Each number is 128 + 24 x the weight over the matrix's rms, rounded and kept within 0 to 255. Layers, rows and columns count from 0. Numbers have three digits each.

# layer 2 MLP gate, 320x128, rms 0.0883, rows 10-73, columns 0-31
157128197145136128136097117136106091098138079174112129093130111069100146083102119091123138144169
130111108154140103138156122109130148171106132147103142122099116145115127133108147113121138157117
140129138133154134117125130130094157118120164140181161140138141159158143081128104128082126114129
136103112121143152120140142094133118158134136127180137071154133149112136072119108135102119104135
130114110142150115126085128118146143103147105152144130111123150137107130082155110101129109170133
095143098114147099158110102146157134097106137131143058153154087127119106119105123143125118129143
190127100104116120090114092130131123132101152161119117142183116097124133149126191100181120136089
130108135164147127075143130112113113119108138108108124144108132131122094073112114108110112196128
137165102114120140124120137117130079106119156115157114120123129137122133089131124085104137132138
102103158164100076158147107092173115190138144177135138102120128151132154139095106128113119131097
176101103113117138145135102119129171111104077181187086081096140111118098078170160145119160137162
125148153143146122087107153154130139140143154138105128118115126145140162126122129136141114145143
120147135141149158087149162163159130154136120115131162121145142170089144125129126113141128163106
111063142107137117116105138128141126136165125126122144141120137155141148091113170097145145137156
119113138082126079175155124163116136182100138129097142134133139135113172121126108186132130080114
154156106157140123115110111140142127135105110123156101108110156123108144109116143128097143153158
146114141129130135144117076133096112148118120122125164138115131103116149135128145129103148143080
097129107143149151112088150143142155124073119110137117088127121121085135135116132135083077151168
092118091113130162082130118134134122121112105159087138145117138139164123114123146153168169172178
137169188143103125128126084163160106117126177142146167148091148156135128104086128140073165156097
159110154134105136092129156141134113099085136117094153141095137117094110159130127073145124119121
116145154142077131164099126142125116112119137163136090140092153118080141130151120128166152078126
177151145102149082167108101145129097114073147139118159145093137081144135128114128158149101113098
092143155129131118129108163086133142115133114118132117097112112146101106144156114139124132109150
101137126117143108148108135172125121133161084133127116121123145118119123115156137135113133121127
137139130114149141116135134140109127169136150177111095103140128158137097110108146163126161138127
154084116161148127146134138150132139109127115150139149136117125127190127080152092128090139113118
135169166097110137086076119078138093122120127128140131147104121112093101165135110176132151136117
139091079128169135104082128132114090148162110134165094128132148155149103155095138098084135135128
133147143154163112093123128074120121110146147139134132111116137141149153113119138124140113105122
148144140125143155145105131131142143103119148126122150142133088139170114119120125154130133126222
143124141116157163101113090145110172104089135179117146175146159126159127136124104140117163124160
158191111176133140128161134108122108114103134134128123075097116123150130110102096142154118172135
142149151124134116087114095129117166162132166170157169160121163128108080104134170112065140190133
132127113140110085126099105146106107114172107129117099131136120140112149131135113127124157074108
093152146098091112142139129122091080168126156095171088163134109114152105115156136090086117125137
125115107093174129108110116138112131114183122126139117135150122098144155116151128156133112151100
146118134136054133153117118157156132154104133121140131107123153125118119135095071102150120138098
149088171109140118160160154141082139135099083112134111130105140119115104125112165160168120168136
154147139119108092222149153077158126106116125144129158100125151083098106174119137157133075118146
134068125111172126140139136166133110128113113114102146111119150137141134151143103135162153116140
103133184114139160103122120097093121110151142166175098095084159140115117149147104103109123102127
123136155175137105106128162153112171161105131131134094115130145137116136150156093123158106165143
141131094133096091132098153138067108086175161153130101139099144134093188128145134127150148122118
143120098123149148143130164128129140160101135148171130143114124111131129157131144137114123133124
151140152155134115085171108155149115161159140115112108106133113133117138122093160106145088133087
126118165120077133114139095108138098134113175133085120157113150118114110148156155159130128121174
146149102077134118108109125141113176148137145091149102152132185166174121139146140104097138157148
159139121087152164165134123148134151175132126129090107127136131117140081120119142131110144152090
147110099185156113121145147113107121097105170130116116136134116151117144128096120121145125105173
149126111131133132125139133112143087113146115141136096138099121124117120129133144083113142110138
149115181139157158095141097101141159149125151115117107106124114157152114132168128140132102107141
160147099098131139182107116114109113145115133148101104145149143134120145129163112106079143179145
150085168142128131121131143112168147159126127099130124108122107130105127116110113168139126089120
126130149117101072116122114160174085123189114137143090115121114098128129126103157132119128131153
115104140091101132098121107159148157088116146113101130125129096150166090131109097132186105156107
133188149129144152162145140105117125095124124137153128169095145150150129155153115130120166136104
151071110128135134127127120147114168120133093120110099156116125096100134157132107154176087109114
137157114153130150156147148137098088141119134065154074130089100123169156172149126114122097103133
129108132124136140108132105136130135176136128095168167169124134128140119098122128117138180148182
153139144156125122084127140105114107138112122148137144123124116105154108088122128126114137157141
123136119148108114125115129109129111130121180129142138138101125108104106101153169112098106129157
137139116157130120116108100157119123139144105124125097099144111128118122098157137079139062139117
125143098097144124149108164148116136160135102086162136129167130105131166106098203143118160110150
# layer 2 MLP up, 320x128, rms 0.0836, rows 10-73, columns 0-31
130133130145133101121101119155158145130144150166128130172143040140106166121115102124171140137109
096130154155145107129092088139127105146077124083135101157115121095100146116177119127091120135157
149132059111128121133176123101158148108139134139108141153174090118104127100107137175152159090125
154110120104107121135123131109114113117125161118169142119134132140132123099114176122108102113148
155131136157092095120134134168111141097147144134115105122132123157169119124094129100157137135142
110120140094135110103102115152132104118139160158157141103099151103134112153145164093094109108091
165140162150112101152111125164153154131120155147151169127119138154140150112118122152148126121156
134116133093162173127104136166116093141148131134143163173102138178151132136151113151120135107155
121116102118120122113157140129118169163075143142104146101164135144131117099115147163145149084134
150115161130135109150144132168145107168084127129144135168127141104162164103122093097136115145130
147181135153131135132148156106171179124159119123095149123171197138055139156082093131149131135131
107095132061148078163119128126144116129122120171125152151114123124096122146094108174168081120124
145151156128062113126126110164147122130174155143164152126116186139138166116135159076159106079169
171101168116091156143163135171146128070074106146132143128143199110133115105117133154151138173112
120109111119120129077130111129151123120143117159143127127158063130095152118103090131148093106113
161127122072135109131131090111115144090160112115121119116134105120089143136149127127120136111139
124151147093188114119120129089135113106145183151146119118122148132108132135106140106135136118196
121077162131116117084129146104100109146144133127081154126128099123140132150154164177138149148162
135118149128120112114128102138161133103109139155137123150140114147107130096123145139164124123155
137108122130163151127153169145124158174151136112141161100123144115112148095134134167171136129168
118151107152139083123139121123160170091120137102106139141117100098098118126127107109143130124129
126133111128162121110124136110108146141105063095162159159173165134164139087127165134130127114095
103144152158098097115112135172146143102133132129153119150127128087165077145104173170137154090122
126140072127080138122145144077153144159135126101160098103153152158139101154110117127157102145137
107119138120118161154131118169128121129139162125117092172123111129123089145178154129188141119139
095142143121154123157111103106114126127135152082169091169116114114073102146150133096159111094154
146117117129154166152122103151170132153088130155111158152148121149148114101111146113142105122116
135152080068145122095123112120172146166168143129105144153119146162171104136137181113118146155140
134149164103111150123131101096164151130095133126128107139150126155115147132136096151136156156145
165117165139103110083098125150075106162102166130156135128079160171105095148116113135144122120130
105145119093146117125086126145128096156110111100133122161139111087179134130141190089115151111166
165121168167101147107101160136121118121124125102185121084105132151101134090127096095096110175144
144154105141175115100149123149134125097129113151126125096176061114118097139111105148127144075091
111074108107130110123123120093133165147174126135134128079104143069158111149111143148166083146117
114155126101075122129181149123155100126094150132130107101136151144153165073117155137143145137088
151129127133139133113116105107112139111110132055143079184136128142162117130152110145126168117140
122136167136184131128101118105132117152097110153125108142128142147103119149147132122167148136136
081107156151109109093110122127119140096066125109163103147136100096145154107128149138168112098122
140166132131135140170134141111145152123154078106154132157126090108112116146106141123108104099135
129151139154129166083139097134110114136096095158120109117100156134167150093119115148121137142108
129098103116147123136120164162130150148128135097111118128127153122150110105144097136132088201146
129119090125131085119130100122167161093119167103113117180111123061102144175119096179106097120104
115112122143127130131131133154158134118134104122126116083095106125119158133129101124157133125125
124130131106131141116184118079143137154129098149097143133125140131101116133113150143110102106129
147098156091127121115132120137134148143134148163164173135118133118141090123124139136130122105098
149167148150112090132167126137157182129124199104130124128122133159113108141120145111130132128080
096166129152173133084135138102112131159127135097115111134134120163116149153123117080101111102103
111120119148139171118099118116186112158105129125135134114110131151100137159144141105167124109175
117142164103118146140118199157108133113109182145125149122107137109128147135092131113145142089084
133125105117089164124134143150112171128127140152111173114153100140110125155126136114136114123156
120135128101129132115142149126144155150101130127182115129121156170134108163130116126139109112153
133164153132106116121132187138154152118127163099125140163073169134135106107113141128107133134133
123111127119151152142125109126135125117114124140120136163100125133115144120081119139141123125113
101116114106137156119118147094100106139092151158198141127133148152140124163117094071125116156095
117134098157124171140077140109096125124137128091125118183163111138099158113170117129153126163137
133143151106141134144176144079138108155139158136145082130111110146103141150140155109127148172105
113117105145131124125132113105153114144132089116136127112100119142143071116064138109115171136118
091130089118116156133119100139133095167131101106141143151115161090138114131064116175093114149068
124138141129106133134149144105124043147144080140134115127117103128141151161114150150178121144103
093118114125100127098113146094085181104163132119097116172100111163085166105103116111082144134132
157112122139137139149117144124110168135128142116144110130106157127115154131113106140091137153116
101149097114117136122171091141113127085099132121151132139120107133141145158105094124151187097129
060084109132138148156126136128126133173149170118176095133109125115095135186157119126131127128126
123134113120143123130100156084141149105137100137138126125104138116159128121140125131178111146131
# layer 2 MLP down (transposed), 320x128, rms 0.0862, rows 10-73, columns 0-31
189152119141107143126118136100117140119094137093176112156124111120126150166109120093173079096108
153187160176131134140135091089134150150067119125117160137133137103100145139177154059079128129107
108101114144147157120099155146118069174138123092096092091129107121135112166165141138100101143081
115109146115132092125124131116123138118133095140133106137127137117144188195125121113147177150127
130128151122132133138155133089159138156129157147109110143134148132110103126128106143140150068137
144113145153136130130146122089126102158156125124141166114085134097130089109156141113139117113135
131112096169154190154122161160093107126129136119176123122118138140131107126100104134108137130138
121124155135102143148152123121182162108144122135109118131110130121129136135137168149164148133116
115112120126144082089108103099115155124162160126111119123100139155104126168151122123128137125145
110154136134150154121133136143086145145101107114142134127180111065131149135111157084125131133128
075118099162157126164137129152177138132147127078177173150169152142138124141105160116090108127140
099119088102131131109140138132162123118137142163092128135129128174135194128110164125182151150146
123127186163089134095180182169160156122095081136115116126156149129102121139091196138146085153140
110122127131114125099123160133187148115105094170121096118161102101124148118123136114118122146120
121112134191122138104087106103142115114132095115114180124139073119108104116124156109109120120099
120137162131157157158121131152123097143124103127153185158146116088109175125152064096117180142139
167133126108118102095127071154120135120138093149142145132107131089170095130063132147091092126155
160131132119125102153104108143126130143178148127105120113129075142135167127110114115145133126138
125126154183132105112123151142100131158099134122116106092112105093110093121087093135079112094127
143132180136087099125103104140154083106099161111131086123075141169148121157114107147074127107114
129138123104140162132146122137135113126134093165153091154178126146165128138121115191111114119126
171144097133110124123127157116128144183134118146154140111105118147149121076085086137154113139126
133100153118153161119115111128143137164144126101113075118125127134151089141130143093097142114127
139123133156171150153139112176106109122121095120156140139104149136145139077116131177137168160131
140130109096121123088109130140141117125116125160174151123143141087142174121107099107104148139107
141110105141130124139136106154141136153152115070098138129121103141136142149141111148111138124125
087152131154086111128118107117139102138122135115112088117121156142084145189145183129158108123144
102078114098106128163152172120142121151114144125156171109137198154137085110123134156154089170143
164120123138108161116103156155132137155121146084123080211150116145135114154123128105094115151131
078123101164137131109099163082097133111123123107102167108152146121159108169090128123120118129135
149107120162148106127179112132136152117154154080139125125117146161111144136141093137127141108142
128121084098082172145154138119144157170130108088094160134111131100128103148104132106159128119157
125109170146108132098081137142133110144122105112154115117125142116102151142148140125147165102128
183116143141118127136150110136154107077168128104075138127159128134117144143082153104116116081106
150102163134130148143131140111110114143141105124100123109113104105129104139116113128134164103152
129123160167159122153144126122127145136135134158118156101175122145128149156124171127136108102176
172109108121131145133139120126116152124173105138140115122142109143148161094108111145128097135105
134132148098192103098172090158147102120107103110123120127103152127084134110116155100142151083149
117140121160094114138115168122164161074112156097064125140147121147137125130131145075084124134115
123094107097097152172149148114109156146165116137161122122124131146120130174119109127163141126108
103179130145115150128144096117110135100108132141182179118119122144123128137113159128079125101146
120123126080101122126110139084103134088180114157101099102097146115105164110108110130122126062114
170117159111092152156125124111121159167140143130130122121108144113130114158091114126143115148139
128135143147102098105098139179087158120116150145124112132142102153156152117129147115130128152119
147129123128084139133104109124102123100129101130078124115140138150136111114112131128136141119133
122121127103126168174106143132130148108113146124127123135145104121107157132118103169119186136166
167133094086117115183141127109142129111138167151126143115133165073113157134098123129118156149143
080113100101128114111153173142104098120139182128185113126158153101126112096137147152124151154113
131133102151113125075113156119113115131125142117158156107096141149130132080146066164150140089143
140128105116186114106103126091116085125101067117106101094116156143164130099145088161082132119106
136114106092106138132138160158164160127125164140146149132135135163157116127149067140138114160113
084113117122140120135102103151130147122160106134134129117102137120152120135121127124138142135139
142130139131120135132110129136122131162128120138112105101167137175112111109123136105085127137183
139130171119139138126127121137162138150150123110049159124119119095112134093162124157158112107126
140117143090115086101127117143153097171142147171160074117096187112095135161101137129149142098117
131126153119123124140112188137106091100091107127125089130104082171158106146157143122133119124148
129122123147130155119103140074132113160114107124100138114129130049126157100146137139160139128131
117121167131120110143148087160159137142131127126161132105124126165095131105133179108136107114135
142161110112100141124108139126138126179155128105091102099131068109160129129133102092142123143180
075108107135188128136132084135109152119112140116155146146153096135121152151128127090119166142129
118123149110124086086130124133119128103065134135106147123099110157128130119171152111135117156133
140095152116128130105113170144125137138146100125147115110113138129140146085097159141135106144136
159117094133127127147102108117120134125144117145151120090147121123133135102159149133163125146138
120133106156119181122129108114107125120103118113100156127171133120113103131152091064107085147138